Weights of a small transformer language model: no biases in attention or MLP.
Each number is 500 + 25 x the weight over the matrix's rms, rounded and kept within 0 to 999. Layers, rows and columns count from 0. Numbers have three digits each.

# layer 5 attention query, 256x256, rms 0.0889, rows 203-255, columns 0-127
531519487468542556509520494449503512538506498449504509501494501480511497467481528518492492499482487491500490504518484494488538469532538508520538465498547494511492468516498481447476525488508492525508507524521491511494484518490486514509486491508510523474505500491471485511518485459472514485515537505512445492497503480519476541486549465469458486519505486489512487521478504520493548471485
506484459546488531483543489465534507509497514503496497500500551461528562469513526521465517474524531538504498497474520524505524525499462490482495474503505510495513512502455468500538519422480520517515481436446524495527494522481510493480512482487493513541488510507491483490492489490472475485529478506528527471482527493482503522499528483500500526523508469520511475519522509508495507496486
496523502501540515467489509485512492487481501513491512518510523498484577488523520500480521506502501535482487513489462470500524458518554550488511516534555491473518517500461493451474474454537488465511508502465494515478499469448490496501469511508472519492488472501482453491532504483507505456490455446495525538489508513504460517482509468512493497509475481519464502496517530521521504509484
501454469460503477556466479505552503543504462499489523496444458505545467502480438503472513500534491470548555467494533501497544470492549479484530464492539473488538531497506518502489497526478482495482496487458528556462510489519465479514524505506481520514491537533505481490539521497491478536545495486512466522504526515479475491469443497529496507429495499516523504515535514509464546542510
506483525500537438506481470508510538461542439482545451531514541475504451533518521523499486481453515507492520503480554515507511512508468494497518518536531506512489446533512520466489507509546477457487478501483499505513525468507482573491503489529492568506450545492496449502461509509541483464460516469452549461480543465519478476542468520489472521488410537487506488530441500572510479456554
469545527487488494493483500501489560482500532459518481524506443520527512510513500469485480524498490507502488487520467479483523479472503521504457553504485469482498499465465500503448485508527515543468484474563520466555535515494448542525495505474520492564542527494509518470450512491507502513557516522525528514511513528473518531502477474474504525461507489491508492539525495466475535524542
477531546499546528526520474479510491578507527526494451531499527480458557490507535486476535523498495445484471549471516523556507500485453488495534525540492499449433498494507486506491508502565522465483495464488549518507483468490515535513473527489555544485529535530510429482480537521487516510498495502450537475470454491501504449517511535481485527525463557506526488547550450535538513471529
504502538492506495503492583525498521455483505472548480492525450528555507509522490518459473510527482491418509497496499505500479476506503499504513508491498519551511560485483505452487480485539451520527511502511509517521567484535482462495570480515498508510494487504478485514474534487492530536495513500513495510498522459476526468493531435475495516481479540506509450477472516505507453483485
527500454548505508450530503484516487504473498501516511490507476535542479474493504491482464524504541469527525434525538536522484505491555491522480530533556516495549530486477456481504479502487526553481497454484462566479447476505519550481508451534468490503462455504468524479537501515462486476509496477477465531494473474505509494528486467502527488461514524492520474486489439530502535549529
513525433490500429476524534478501468546533485509530494525490517471536460449491493517506495514524511522462499523552446523517497491508451467506507486503521489503465487498532489443550489474474473501485545497503501439488510518499497448471468536453501528517500523472547490455508456494544512508504532543518477506490474499520514507530487529505489483471536549462462542504490495494483514498567
520495505526474498469533485476514473513514513479476546545518508477481500521538538487554496493489491411525485505516450478519507467473541536463485509491531457501433479531475498516505501508522487500477495484508505484521453465461487513518436504549538506497488497512526476468494497516496452489473486464524480498447415445514515501509475499540473519546521489524524529549502528474488515467467
522531466455493504483507479511473517595472493477528520507522472484485489517516509550478480510533457527514514515474436502514471512521515504495491432525440500519456483524492517487483522490448504488501541472471541495498485502485503480537495518497507477491507505498473460483469487478468474530541511529483476457500524481508539564428450480505466489519461494455475485504549547482488514500483
480485463516493509451495524446495515521446497516439521453523562461446499486495527521491505460492520504536473543507463521542504506526531504474469441518508486516476529494532543518523522456533528489530532477487484491504510514482448442512510465529465524475496530470535514502503473491504463479528457535516468481501515501495523510438524425455569529458466448484574506543523495480480519530467
503532531449490507479482468527525498484519530496501499486480492447518518548505485511487483502490524446550514545497565497489513509520513517524487469524478527477480479468545513481501509489506540506527537497523505521469530487551485469515463487527477507541463472500533517491532505455523473501506476488513503520493462520506487499449478485492504463480524486519457487456505507461460487546491
526429458452461457542500511500475472465500575521547466479489494531489515500523463496501530510500483500507518484560522496531522544494543487503537454473502478519502514517508538565479489516453479483501500496477486512506569489510500524487548484491482532515447492547534465525521559504524486503460536451512553501503519492514486465474541488540504471524513547503506530518537492511525537469500
509573521515542482538515540506503527502489452484506497506442566516477485494522489504550528417534510457511487507505492483539508472522439511510462485509531570491476484508528515513473534473500514481495487449504462442530536528538535521554478510522546488470469521569527493464465515492462471483549528526500513502477454450504482546467484506526526457497497493476446555512512544563528464485477
514429501470474564501507501488512491519498550516480485499485486544526517500553422477483477530518509467495515475510508534438551501499519507484452489475470517539521514516477459486482525475496524499477443505480471522501520450511467499476517529426465511457488481514469503566548484508502526479566520465466496564512477530529538461483462458460569525505498545435490511521510551481500521492542
507482465524507475485490523486500459513540520504545518520504479451453473505456485488481517489448541462500489483486545498514479521536493518476516552566528484529473503506478565519485462491543518490535540511496475554505519489532529508482524488484474467486476509506512543527489494515526529516517486549469528514507484490475467512520454468473473520544507486452454473472502514501533488528524
520510472495501514543461498493476479536547477495497488476496496461455517543507515486527527488512505505575485480504492529505517473519437449520507482549493496518520507496572500480532522493512523492506480502479452537529444513514524486512488529529532498482501516496516494448516496515518460489488555506523476469488547497495508464537498528538549510501516473535481461515488495538486483454511
462532488533500492482455466441489469490451506459530528466503475447493523502461545522515512476521469507559467506463496525537493468511526505501460493506462487470490493472519502492495481523510523497499467496491511488540455508445546494495491519499506473526507473442493492445483496488499478464465418489481495512483495484496506466484525520486489462474520518513449420511448523532493531480498
529490503495487521497503514480471525525511506510459507484564476536564528503493538489477532488515481586523448499510467487515522482450541484513482489482458497545481502477445534507513482476491519473519548488495493476488472470526531494537456501481463484462530491505502467452500526515470506509484504497530478468496510499517482556497533476484481468497496451515516497552459520534472505472509
516486505486508501508500527469478507489503504481517490506493513522440488508510498510521476507477487498514477522479485475436473522491501452499504488524537488496513497522493512496487486508506497498544490492464489499536524492513531508498511485485514478469536515476517501518449505529515528497485504484518490513496431500533527510481522500494486523484510502487515495492512499475487498514474
524505508527506479497545479517507499528487503534467523501499504514524507505503480504507496493488516474516500476499510501503494538505463514485485506506480497461499497482491489502501548491500492503505472486479536500465496508499492502479510532509483509520498458507476456475521502479515476514462464514506489486510525508478484475513510478502488473491477506510499503479492494501528470512489
481480506530485495492481492496509501480504527479514488499473451477456524513527495514475504496487504475496466509474487491487519473520458513501478498490457512499433470480512491520505500496516512516527465537510483488494451510512502474509521472514479495500499482492507456458518469503531522486516482529528471504468510532487519493521513492484480514490503447502501523523516461461511485501491
493528527499499521520488476480487502463464516510511518538482456493415501480493472507477483491486480461534448505472501472504503503505502500524492493501534489524480492478502482512504495538497518505532499469477503492485471520489545505493513469522500498494486508538547494480499480497493480504514497513535489503509493500529538501493494470514475539530470495504495475488505531470509492488467
500505551511524491511503495501500492505481464525508500513486494535478488464525501505490514516485542424525460524507463515485507463473501492546526445506517488509495512505490504539463507508493502493490477485488495530517464493494513509519533490462503489504499496471508499486485493521500519488522510548538481498495488493480498456500497483500468491520507528508495502509534457470495500476514
505485465505490518519496504494511496527515498485460472496504511514549538487480465513468493529459518505511486490512513504505485484509506525442514487504493515489484511491527495486491516484483495490524477502472513508474514496484429498480490531515487505518481514484472489510526480520515497511524493482492515510501545488484499472473515501487474462491534505481480501503517501539533473531475
500509508501519473532510471465498498468509464546540504501500502516558516476525495517505490483521519491527510503506531516553480475479492484448494492504490494495527499511481478511446526451495482487536491506466469504490505478457522482504516481510476527504495482484494520532501496514519492494551506503501543506486499455509495457460516513502478482473531516491502510469510475510501521546481
522488500507493514479492529492491510475474488511523470484487458507500497477490518526463486503492530491534471530483486481521500489461493478487517490490533499524496501531477481553502514489452530506489530500480515503484484500491494515497524507548515486499459494498484518519540499486501470499516502469550516499496444471481537482500487506504491515484459528502462540467537512476558505530475
507510501484525516516468462494483526495512494520489515491470535512486549491485478478480510521486432487486545511500496513461492486445522497514518499507580496494518494500472505505502454528485471544489470481501492491475508493513472489501478500462483507518513472535509478493450501488465493500481508488509480489503504522500484501528475473458548559473511451533521519481477518506530490487488
507540545476490512490467503510523507509538509473482504499500469474455519485487520470495526490495527519465458481520480473485536491519501512472514491519529502518500503552508519507478501470501509521467505508495520514533524500501480511493502512513519497496486508459462476499479503532484492522516512503499520513506480502525497488503477489530499505501544489490478507506476541540501514505518
499523494497480485534503540511533527530472476490520490546525443483504470451493507513471519481487525490520448527481492519500483480520486496524489490482488476470510498500519480507484546513451534535487512529501470491517522546539523460493462465520485465507490486477523539551551476534466496541490506524526513445515508523489545481494485467522496499531530493469502542507502482538506478462478
467533481548504511515517527505522528512468510450524544541491489481461520465493485509504509477489525516522473533479498518522463454526502478520503451496451462509510517493507501520512526492463517473467555534497473489499534498519500508484503457513494467484480499524513564470526501472494505489484490487488502492512430460512534560524510494484494494517480513510538499494491502514526479486490
483510481512477516513539550524494457522513488466537447480510514513501465506490480489512527517475463487494501535540484493515499475504481516502448496487518423496513530509509500523535497512463476504511438520544489522455494479478464499524504463532484508488487542558453544442511483479487524519475507454517471498514487527468518534499442518496492535525485471545489469505520474530511537518524
508502523484526485454513468506475469485472517520474484495505530543475551535531494521491493504526486507529528472485484536555481545473552527522491483500512490489557515500467486484462470503506498529466476547481490518517481452528523505507499494500484483434539438504497493535508496504451491485498521467489459521547455500490523499512479474518489486487494477498531476502506544515527530539485
511506536511472481470507524536528475472490510496546497523495496495500528538552518499461488476491464503511467532496500510532499536500484498518479507516499482498512499532487462535475537483476523475560476501447504494483479519513482474481499546511491469483507484463539506521507513515501514507515494528495533524518500511479526509453492476522493495505538489471470506486470517497562456529486
489491434511507487529498517508476492453502486487477507478503456527523472441506478532458480500505530564515443512484514553502477504447523519462548519472486502493538546465415484494514538500467498528487487514487492476484484487516519442521537521523536463518459499483534518498512518509493501475501447492529492480501483485454543491481484475507532464478474523528471476470477485499535498518456
479490530464479514518537509532524481507457508472512467512513487526509499471516463476480526496564514527501518529501505499502479472474492480499466525447461570507528478512445522507518498466488494483489480495496487556496542471494490489496541522524506476523508531484483495446510491507496517500531465475508507508498471491501481515497497490472477532537526506476512464526494463498500497520505
460535538484511472514493555501517500545526452493516547507486491497441507479483497507517529509483526510488483495452531500541512544474462472513566462579534471532494472472518548534492480480539476490488442524509519492444493459544482517539510516482497498462473527537558472499495497492508547496445526501529469465509507466458505556477512538524438492487498519477547516536532494567498472479568
515595510515516458483481508491502508479538465483462472537476524500449499527499520534510558503546523509542496567478470487497505497512427453467511482504504503512480513501494514548521484512486504514468520484545512475507501526538474496503499476529514472506486497539517485483500516455514441480521486529512498517534472474501513504509509521520505538465541504491492475503527493467505497452528
478565551517494493525500540491539492507508498504504502498504522508484502465493506519509539564527526480532495496487501517442473513486477471512508486489512497479560471494475483544449522542496488497475473460506475523502495537481545480498511489514510497459465538517533504463461467489510495555491577528485490491467525454519495534484478538462528469466499459523515489476498476520460515473461
511507538498492494520458517608531454503479501476480472516506513469521439521539481485473522525502459424485532457448476456435494527539502488470503526488537499504445479486471481479471487540532510487490467488465427521490539472520496532492546542523509498524470524496510497493499528527531550512501487519490504476513496498480492498539502500536522531501512480510474530501495479531504534491552
516523531482545468501510497492513553510490485463488444494498518528507489524508447522531475482518501432532547506478522488541486502494558508469513548537524488508500512565536491504547462519475470513493482550526553491501536546482504577508500509515543487470500517500512511498482528494560525559475525533455481491525501447490498449479474481480487532500528513479513506494486502491519497481556
480467470448434500557492451494487489454511487527563481538470542447522463484498469490486521537534463472504487494437547519489484457530513530423521549491547520506512525527458524497475512499528545523447455506509529520482517435468477549484525524440511451523436528473494459472438518540513539546530518491495585451516465463485490511539559504551443481543472489570473515491465494514521485475556
469524485522513471544465466490497521549509449525505522503505524452479473521454538530482506510547518484514495479503480498482480544513488469531480479499503494526482450510511546541436539453496475482481506503498555471517495499487484512546489497532561523462520480518528508487420459513491496472518496516462493518450475468508456505520481504516537493486469499490514510471528447497534521463466
505481500524486500557523491443522482535495491478446535510511497470475559504473479505513530547516477534470478482521532498514547479466484518525542494485489484452496522512498483485514514472527467512469490499487453506506511502502495473533491515500454566430562511468506510497512505489555498456524509531539432479548511473544467487491488510519490466481482481496504516461491444532485499479484
502452489489498482471471525523498474554458540536533492518471501532499504467488473492522504533482478481553451487495508495495464537484513510531503520503568536499538527498502468519513459496511510486498439457439514525529487508484444529489506526512483498563533440462479522510512514531484467484481500545506493511592454520493546555525529504513465495496530498506498490489465509536490520499522
491456481468570518498485496496484526522507470541500493483478494507487558497533443496499488497513498530471475536474501496469460524503581476514474524521538466476465470479522494466405484524521493503512487484446499534453539474503441502510492488503519520522457480472500503494492527494521504478499503499500511510493505526493465503525474479517482518519495492477486514493428460535485470473533
527500553481550516512508521485504483491549496466516502529539469454507532467500499482469540526502485526486509493500524503523468506473431497523517436581537508491455479537472512503524514564526504425486495446515486560514519502492535504471510487543509530521544521551491511495525489470497454472489474461508549567495500492519511526531536484513488479497485474486490512526482460492468492484534
471492460510500528466436463471478538512480552470513536480535510552469505500528492542514474489515455538475511500494500483470496471497474432540505483471507479490519523495509521523494519456434463491483480548552549489463528546459516496485485530512496497537474506507497523531480483471501464496442487541515484507485487512542501563476453475473529463482484545495452487516498492423490485521437
559489562483483503566510538484469454464509480492528493500509530481505451498513496510496537497438561520524517487493470455495497452570471501503553498498533469459444504546482499496422499504546491500449502491505514497471522442502547559493500552492513492489491506534492475475509488538502507542527508502479498470558489452455483485506500536504436481459533481468466526553500511521478514497530
510507519506521510573492528529514504507492498530521496527485507523549491506484482540516538504461493493531524518520499543482510504454495504529505500494488514524568493514488468508510477513528470548505490503491517470495504467523515493470477527440445476519536519489512519495526518524510519493533505531504540510501507443572481446483478487490546527532483568512500520533521451504516504498500
435456481482458492522506518484489523499506574498463540472518477516571518530537521580499489509523522519444497492519475509487544461474528512496491496460447517558553503504511473476545482496514536470503518520484486504458454499482465477498467540500468473498510495507519443558546524485448449508497493525514468519520487509502503529493499501478535511461509499469518523463484497504591541560489
# layer 5 attention key, 256x256, rms 0.0915, rows 203-255, columns 0-127
496578502535482513495490459485525493450481545479490506510487528481493522513503467491487487505481488491481489498471497476519493560496506479466506530544527537495531512543511530494507469482500485496542433530476498470506508503495526507483528506466528508481515493523505565462483484479485509501489533491474482499501499500505495503488521466500536514482468466478471474491506526498528476483502
509488567476478467493518483481539493483520458532555483498509465518524491480540516511499504508531520525464546556501524479495487473508528519525452508462506489466517472496486552464486500478502512524505514522495510577523512512523494486463520488484499510479497465463461508502516509518534474494514455518524487513502499542501497494533507520470492482471492528490480526489481503516501476518476
521454456503541501520482519530435510527525533483502508467512538469470523508484508499510489482493515466506496484522505514508511493523485484472517536499474516503494463498444503489530516511584493552472526506467549552520498515556523533522510517490498479425488516471492495508468489468494530490500514489515512480494496532511490448488500489503510513567471527514497482483503502495485517506526
489473434581531477586525528444515506479488509505500463515523505465473500488494462468489492477493567525493470499496490466481515453488479521435536515481454548505431472530510516485505541469578515506516474464508490488505520474465488519532461483555523514508512485518539504456500533459515476488536544503488527478507497500449469519544497511472517512490523507485514485509527492504463486498492
481541516467499502501468461416488476493495495451535485499506489471459519465522494509497528542530512563478480473464495528533514584504449460438512468517489517472488504525540514476501512513509560514442527493513476505475503515498542485501503472536481501524494519479476512541451505486503513472463499443482477488493527493487531560526496477497493508469440504521492501486481544499488524540503
509539535446520506525507486558461522498506493492516512490544467479491524500530532497480526480471481487512515502517511497486528528472472511510503471510492494529496462504479505525530512504489477546489481520517532493474523467474473543491529463474495522484560523514561507534501484467483459514502467469524488509518555510457475497449469496482486496494505524528508502438514497528528454559491
470498504492498503501540486488497483506493535470521544493491529461507513470492511485508501480573522519487529482498503546579503453541527499537490543521509473557530457446540507478465499529520516468504480503511496484462481497455548491486508487489504459484469498469503488491491489467438501536507522486494496476469521536501493523473500517514471524573498549519470474474493518498487520484484
538525490503521534495502483471500489442530538512490469491499500517506519484437518488513504458469532508435505488480455489488483512517542471530469497505460542487510475441494491530521513508475481468479503517470504500494485506497481492506490495498519508467514513465471483510479481461521498445476494461481470477498485524503479506505522520540523480493530519537530518450506514505467519533528
473522492515513513493501554499552518453435499532532479519492464503479512541482491505524505502446515543495459520506544506494492450528518474438485454510495492466467502484475487478478529510487470505471508465480513465488513515533508527513536492554496520526526495435436523517482494531485480503546542518489530492522498494518484472486518494504553508536528481538484445469547504474496449511456
514476484505482439558454490500516521489553499507521493478476479546500488486537507555530535471498527506497507519494548528501470490478482466510515515480488516456511489502479503503515467419440471484496509511511485467481495485489513486496498511465466474462520528517519416495531455485523515495546523490500454500511486454530486457453525507487509469466570519477481514492486462498480488456446
493515455482507464469523509507477510514503502514526511494479475504498500508450493470495500486507471516498497517512537536505506524495453528528495508486515469436552486503437459561524503525469498517479484529501509488500498507520535532463473492482512530528478514505508497486497529555542532462513472496518513543479508499523503519489531493513463520487464506505477440536563582476488481525532
530544490484512487504502585551465520511454467553513503455493513509464510535469494533448471466477508512464506503499509505537520501530523540535479528525528536532545515485514491512532475499492502525480529520516488471509458565527478524482513486465469499459476489474467523460511519478512506514551493515485514533520472496413517521528478513549489478455522517495521484503514463497550501530488
520525455544532504476531485467441531485487479535518521514515521513474513512508475491446523525494447486516541547534523492505496501506491504487516488468543546477540490463491502497466532463514558506531529553528527474502518546514488498489515521491488505491512478457517446500531503528545488505490449514486526504551518539505547510539469480515508519474487495489527520486523488523486498432498
518529475544504458500528581511532489532529475492435500531478463475386495524509482493499517497516484506546484513515474509529510503507492544499546525471481541530449497525535471491480497438529484529453470465508514463486504482495480511517496511505522533487506512502515494498528465542535478504517529567522475466497555506518526504537482497503496506493521470453545505476430434460528479499508
493505526524506471503512540481504501524476518519481474507478522472502532516501517492504538467504474502507484491511441488499490491460505487499500477512485558477518478514500526499461474523501441501508526543515435503502504526472475523557528500481486474501480498515507461501499487556482490460485537518498474479507492521495458488515509463506554489508523449474467478514427501527486441486525
497492513504524483465473504466475472555528498498535484491494515463494505467499475516461512530532494523559483486462534516513514510528519470506501521452570492455539456462465496526482480493471478549458526482548497537464512501492520490500528515490490517532480517462525542522473493481526509499532521542512508500503478471445504470539516530529503505466428453496534505469525513508478484532528
467532544524500511524488517479493495480543489566472501525521529463486508526549468532489477473499478491491527504499522435530440491453507471471486509510500488501538503556514468493476514521521481451551445524416494529462438468497455465515543512489504481508547462485511516495508489508498501547491539476534500496521485543571478482473522491541482488490486485532514519474494505497485511530445
484538486485510504476507562460523494514524506521472474454544481471483543483486524485498490488483538513498521499507491495399494489522442510488492511586457521502479438507505523504518459531479503471508467487494494471516512588540516535501510466478496456526493501512467527546457484521504487541531455507498462528496516453508499528533498469494479502471532483473516476519508497489529541457449
481458534537501463459544493484508488506494508464509517542453489550513529511509468521497523494518450494491500503480547509458512452494505498495503468460492484474499498471475487507518476514514510462497523523553466524489488500456568499512492499496497434492515523445512541524489506480494531496529530526495511526560498498479501520504429488481539509476490500468479506496509537486487550555483
499513523500514528502524445524524514484492455475489547501411540532502534448463495536524529511491513502519510482452511548521479491501470512501521510537480495504558505486513518530481535530509534495482471518491539523494507473499533519477552499530493498515520517525510508463490506470511439480512471548467485579518484484542488477507531490511524484486437495496500519472487457512548519538543
446503522474522482576489496486454522511507509465511547518505514487491546520480539508502517479471491487524458508480508533529445444486496456516496528468573527503557554481437469503488475484502563487505490469521537424485473464535524522493505495527454491515498455495556518506518542524525488498525472535465525495494436525514513513473516500474517478500550513440472515501522477554528520514488
464513522523514499513510485479520488500523479470496506494521525508462546501493505525500521482558482488506539510495486477500493520516472491482480498501482517484514511504479487505519496522542487505468530486545476494479488529504484471485475482507510525523494529476492519512509498482456476489495517472480513516486504468494484499479471492491482498498490503535495513493522502501467549501504
495495487490482491480500494496510481468498478541503496507540534499485492516534517502534520494467528526499486507491449504495476455507507481497494489521508448499468501504503517510476496472480512504492518488477490513519486500517456459516515476500473496480508479503510474514493504484512486522504547492532520499469481513561516455546522503496474463537521484531533528453503518481475485514466
530514494483526500495517488551498507525518506520488486493524544511476499502506535500493483503505489500485506497511462500453499536485517509476466488509492505474515483525469503498530490521510474497508490507508516501500516507495464553529467511502505456506485499536505532497526473495501510493471518499491517506499473479526503470526509513496513513560490486504490464474485457505484495510503
488507514515493513539481528552479491516522535502521492489459479528501476507491491514479521529511500503549517471500509519520471515486521489525471531486485532496509469544511506525485499515529489494495500506512509451481557476495486490529501506511506508482480531507497484499490475516505502478499517539491561504470519491501482526488501517499484491449492510490521479501506490541491492486533
496471527530507469511474492475479490531519513492496486493520478518545487510527502507491556533479497517534509486524499492501530491485468507484475501483516528490501489508499489484490473482517521528497457501522486462507500495494525494447469496528492521469482497535507477499528500513494483463513523528422557489490542475482511481521517524521497487522521520512449534526496502527513506507505
516524533483512498503493549487520502482514493522518508510525509514519512516487502502510507485506524533517524502511469465547517487512501533504511507492518497477518492502496515508504489468511527532439520506507478488478504515493531448495492499515482496461501475484496501519499462483518516521505523487508501476510507499496513497520536514504479512497468471481463514477508497466526487461490
519466505484491502494491487518519503534487513520504523540502480471492495509516477507515542479462517507517509488493502504513522492493483511506511493481483496497504511498512527522476488468507484489496504478499459457483500494516482467495481541485495493495513516532483455559487497504520500481519507505491464527503464507511505472513503514542506458495502502492482515479531506451493485490484
511509446493517470527518533452491478511489515446507470523510526516485492482507490494508502555507480488489487473515474510539508478510523490499530538524489529512522496534514541501487501487539491469472440481535491508491511490530502530474487523512527533540506525487495498480476501494473506467480520517454505502509521476452508507472531526468496477524503520505506521510503477471522488475507
515536509480518505494509511494483476448485513511474526500484503541523538489509510513504491506534502460466524490440505514489484516503525509415487498482515507470496477472479511504491466495506441527486500527534523507461501467477480542503517500487509506506459518479491481523519495527463514515511461502500472491496533513546485515481470463487520556522418461469457452456484457509501466512465
490532473503514526546464487518502512488488564486527503490462484458491522515495508501490515489465501502535518500506506498518528513533499494500509497501500534477498505490526481494518480522512467487509494547520507483510521479474514502510492478541483473511533482503499512459527487480524529481513485527483485475518478453498532528464494514495517485503521503468523507494499515513484492482517
481491512529516468523487529537546498559514489485504494505518505495495507502517499514507502509503469529494508498499521516482522551538484527527530521503526511475519504505504505509507493516500497473503467502473520517517484518484506511481500467489456472509507472536493500462523485469560526472497492514518500501459502503455497526493543528524478519535484534482477522483499497461460490493521
482496476465526481584514481437487502454499507505555490514524449452522480498494495510484499475509529474494463488514493513538493486490531493470495522471473510508469486537533495495480538498536494509537515480498474501495538525484526478487475504508506520511533492490524508482478524505488452471512504521481529466500499496495500488493518523469495486531542505438543513488489495539538466503526
485509477453530474515521497478539451524515558493523575493488528511469502503474561471494480544523499511495520523492528470500495516488512487517475517502497511448512494501491505524535499499487550523535546485532522534493543513499524532479522552447470484501501521476516508505459539516449519457535516509498529510505509494510492536521457496526528485478500509492461451528466501495510489531560
463474503493474531486497504518487528535520481530508515488470526488479490508518470480505530491500497502479541504537530523509516451464535558497443492465495450481466516464444528462486494454490515450519529487522548494514493485553486495504503516486490530502492475468541543479490516509521539489493479521479492491525497473477468475462521479540472489528513514563507506515451571542513516512489
456482460507487547521501496510535504468504531519515511523482525486495497506494513485537447460490517501482458485488490528527511526522537514491534503537472498495582542520540487538478519498484498491530494480488484481522550454505482474543511514507494506499476455516507525504513488526446510469531507464534524490493530455483514514452538502497525530449533495476518493476534497487523432450503
463456466519511496529553520463522495426561483531478478483480540479495547496505463447530501515463492490463565488479460448484466490493518549460473498517500491510489501502476521474510463488493486514462482527495508495474517513479500503493484534502508472483513492478500501504481480530514512509484505502461489515494484507518505483550473489480506474517473500527488554506515488455490521539496
478489479512502495482502491509518474510512480536476564462505517471482448504495516489525533533482579495538504534498505478537457499488471497544490478496508502508518482484504517508464501509506503530553496507493509511536461471508467478513502480538490489491548476504520536522508484489499502457499488520508489506511482540510464497430496493531474488534468461499516469483497532491526478504532
477488515455523501508426476439474459581551491476515471512478483468508517495484477465533514472550520532516493433465500468519483527470489493519528520496517535525485492464541503481539496511503471494541474451476468524550522488496560491489487435505501473471505539496504477511465487527519522446443469509492488476495490457441490498502537527491501524535467563461492466499506500525501530488501
492502465511509484489492460496469514494505453480511443502493475499539453478506462511496481474543488489457517522556495472517500517537470483537476499481525492492497498496487507459505477486476539543467513526505500491491535497539487503520491470488531489549460509495495413476516516485502504467570486558478520454484533482449464472487474524535508519453440521485511533511521495552487487483535
471526472557504509488509506480503485492503514512541485483505502539520520521551461512494483500478482505479492484474533481512512470439510487542513499503538489479526499511498482502534486482467499486503526493475525531482497506505513510504451461535479505434480557504454526496463536501497505489523479501487489489487497493414510480526489523531560505480476530520438552509491528527554545469506
533538512510503507501506470477556501548546567475492495512492491469441502543508502487482466481459514483495464500492525511496457514496472519446563544520490490528541472510531491480523479507475481476555492508448475541500502534457524486470537514499518509463507508531495548514477462458483518521500510469526494495486469482537495494489507492499492459505502498543492453496514532522457530495515
498517476509488519484499495434506485519493538487488511509514477483465506534537468488527498540529493522456524458483517496490508443552519494482449526506468486539488513499520494500530530519493511512484478534467491475501522497472469511495504522556461482509489511484511475493496486477506523516521504504550494471498503545524495508565531490502459521537493470528576425496518489469467465538540
505477506543516469509495518480558441518523499558534507538518542443453464451490504496514443494478563469447490456476488496488515499522491500489450515472464534526530404515506482484481519525508483485479506447483488556482479517489522498480509474480529494592522487480479572491426481473476542534462452425490485468563504526457428502489482482497480522477493479518478486504544488465486564498505
543560530498513494509491509479505479531473538511527532522496495473492469538475504493516451461499504537523509509478526475498485497516463449510502477494466509520531522493471531487499499495524503533429525485519506497505485450502527559515473466516477488478456529455493543548437496486513489490484450517542512489487508463478513455512490483478522513479480517493493534543532492516526530501484
537463527554515456491484492508496482473494477493497466509505499520532527487505519499521513491502517527586482446449500528528502487485475536500531505530507469515505485514497494473479468549517484461471494463509489495479486464518512511473465496473441477452511509496500452508507521498480504458456507490518514526511547593498521507511532544511491507486527495479461515502511507485504504493530
505501496487474513481477428505485467529523549483485508502484484556463479515460508530495501516471512473519486487483507466467411479486472507488506493489467523543488475488514504449453481533509474498497511472416502524503488507475492482484543536528535499522481514469469496490526527487484496523543490464492486499508477528527468507458493478538529494469514462514463447488477536488531469511431
554537518489504503482503524458534487457525535508502485530492541504508486527492452494479526518515506502542497470523526462512513459525543508504492506547493567505494520458506481475498499513485500508504475498485533473529482508458482557508540514517492469543476513502502450537472508469472497494500528481498480534511498540451489517523525442508552535493479473534543459471507490467500508459479
471477504531523531497494476500533496538483553492519491485466528526518493541473520489498521516491536533570457532505523530501489548488581515518544513469487497507493472482496506564543495496490465493486503512512540506533488510490519522491486484495534494558504540484514477447485503477446496461479444462442494508471513512450508493553506489553481528512493503465513458521483491508486532507524
521567488569520500548539465535459512568493470504476513465501532548534525511496523553515515532501497468527529477544480510537496459502554518507465517500512485476508521496524492467495521440539514532468547513501449492473493506529442537503475477508474513493498495489537480514517548494489484474527484490477522479500525515524516529543540481498512437539480490514552478529472469530524466516522
489453561463507445542542454449503511528439444477491531525479488501532438514496506489478524492577505501508476554499492484497491500541462489522480542479508517506489442492523512494489494520502515511441470492521472518462550492461492537497529496469507445502485517462527518483554518476471546490479525471486486553486502499436514533534540558534506506500481564522527524519515495493515496482487
515473452512479485486494500498498514495507535539482499543578519475516555487504545487466500477487509512458479492437468463508514456409479474468477519522528517485512491509460492540473461499470499489483534498464544458502535500498487530514461481528499516520528509504492481525491494482487504542489557494494504490509474489493492469477532504533497494486513521512515521540499501498486570500457
500446481511493506525502521508448537493510504529534472519509492472528486485521545527484547557496503473500537488483448453552500431512523556479514479544498468536535539556464514488579518497533501525563533522517520492551507470516504528513516481480452507518521505467541465503500501507565509474495501500522562495471478478496485495437485512470513504496489513503499542493507516492510488470503
# layer 5 attention value, 256x256, rms 0.107, rows 192-193, columns 0-127
525511532548507519484531497493505477515533506494543515495502475522514481486505452495497461494508500503463501472480516492505484538495465483527527493481502482461516505503511515493512504478498453470488497497514505498518506519515511466495492520505491484515487510512480479483447501504483521502525494470520486494485491459478485491491464488508478489531471493486482479511517509519476462545510
534479532460513493501527496455450487507513512512524555535523487513516496499519465491484495497498514509569531438523506486547446481501493479525450464483476472455491486456495500529500508463531450514491522495479558491445479491469493531484498496524474510495554517473506501487501492506498488484498520508492476493471486503532505515528511505480505500509484467502484521554462497480505515492486
# layer 5 attention output (transposed), 256x256, rms 0.0847, rows 192, columns 0-127
530499509485489513472468475532500499494528514513456494504496494477500513517508515498475512488481505506532516492508485523498507500490471469483504490499513497513446507508506457526497455507475501549509504524503488502512516507524498467500502498535537528483470499487494491514494493471485519514524492533505487525505499516481516537489497517514508488470495473533509509500470475432535484510461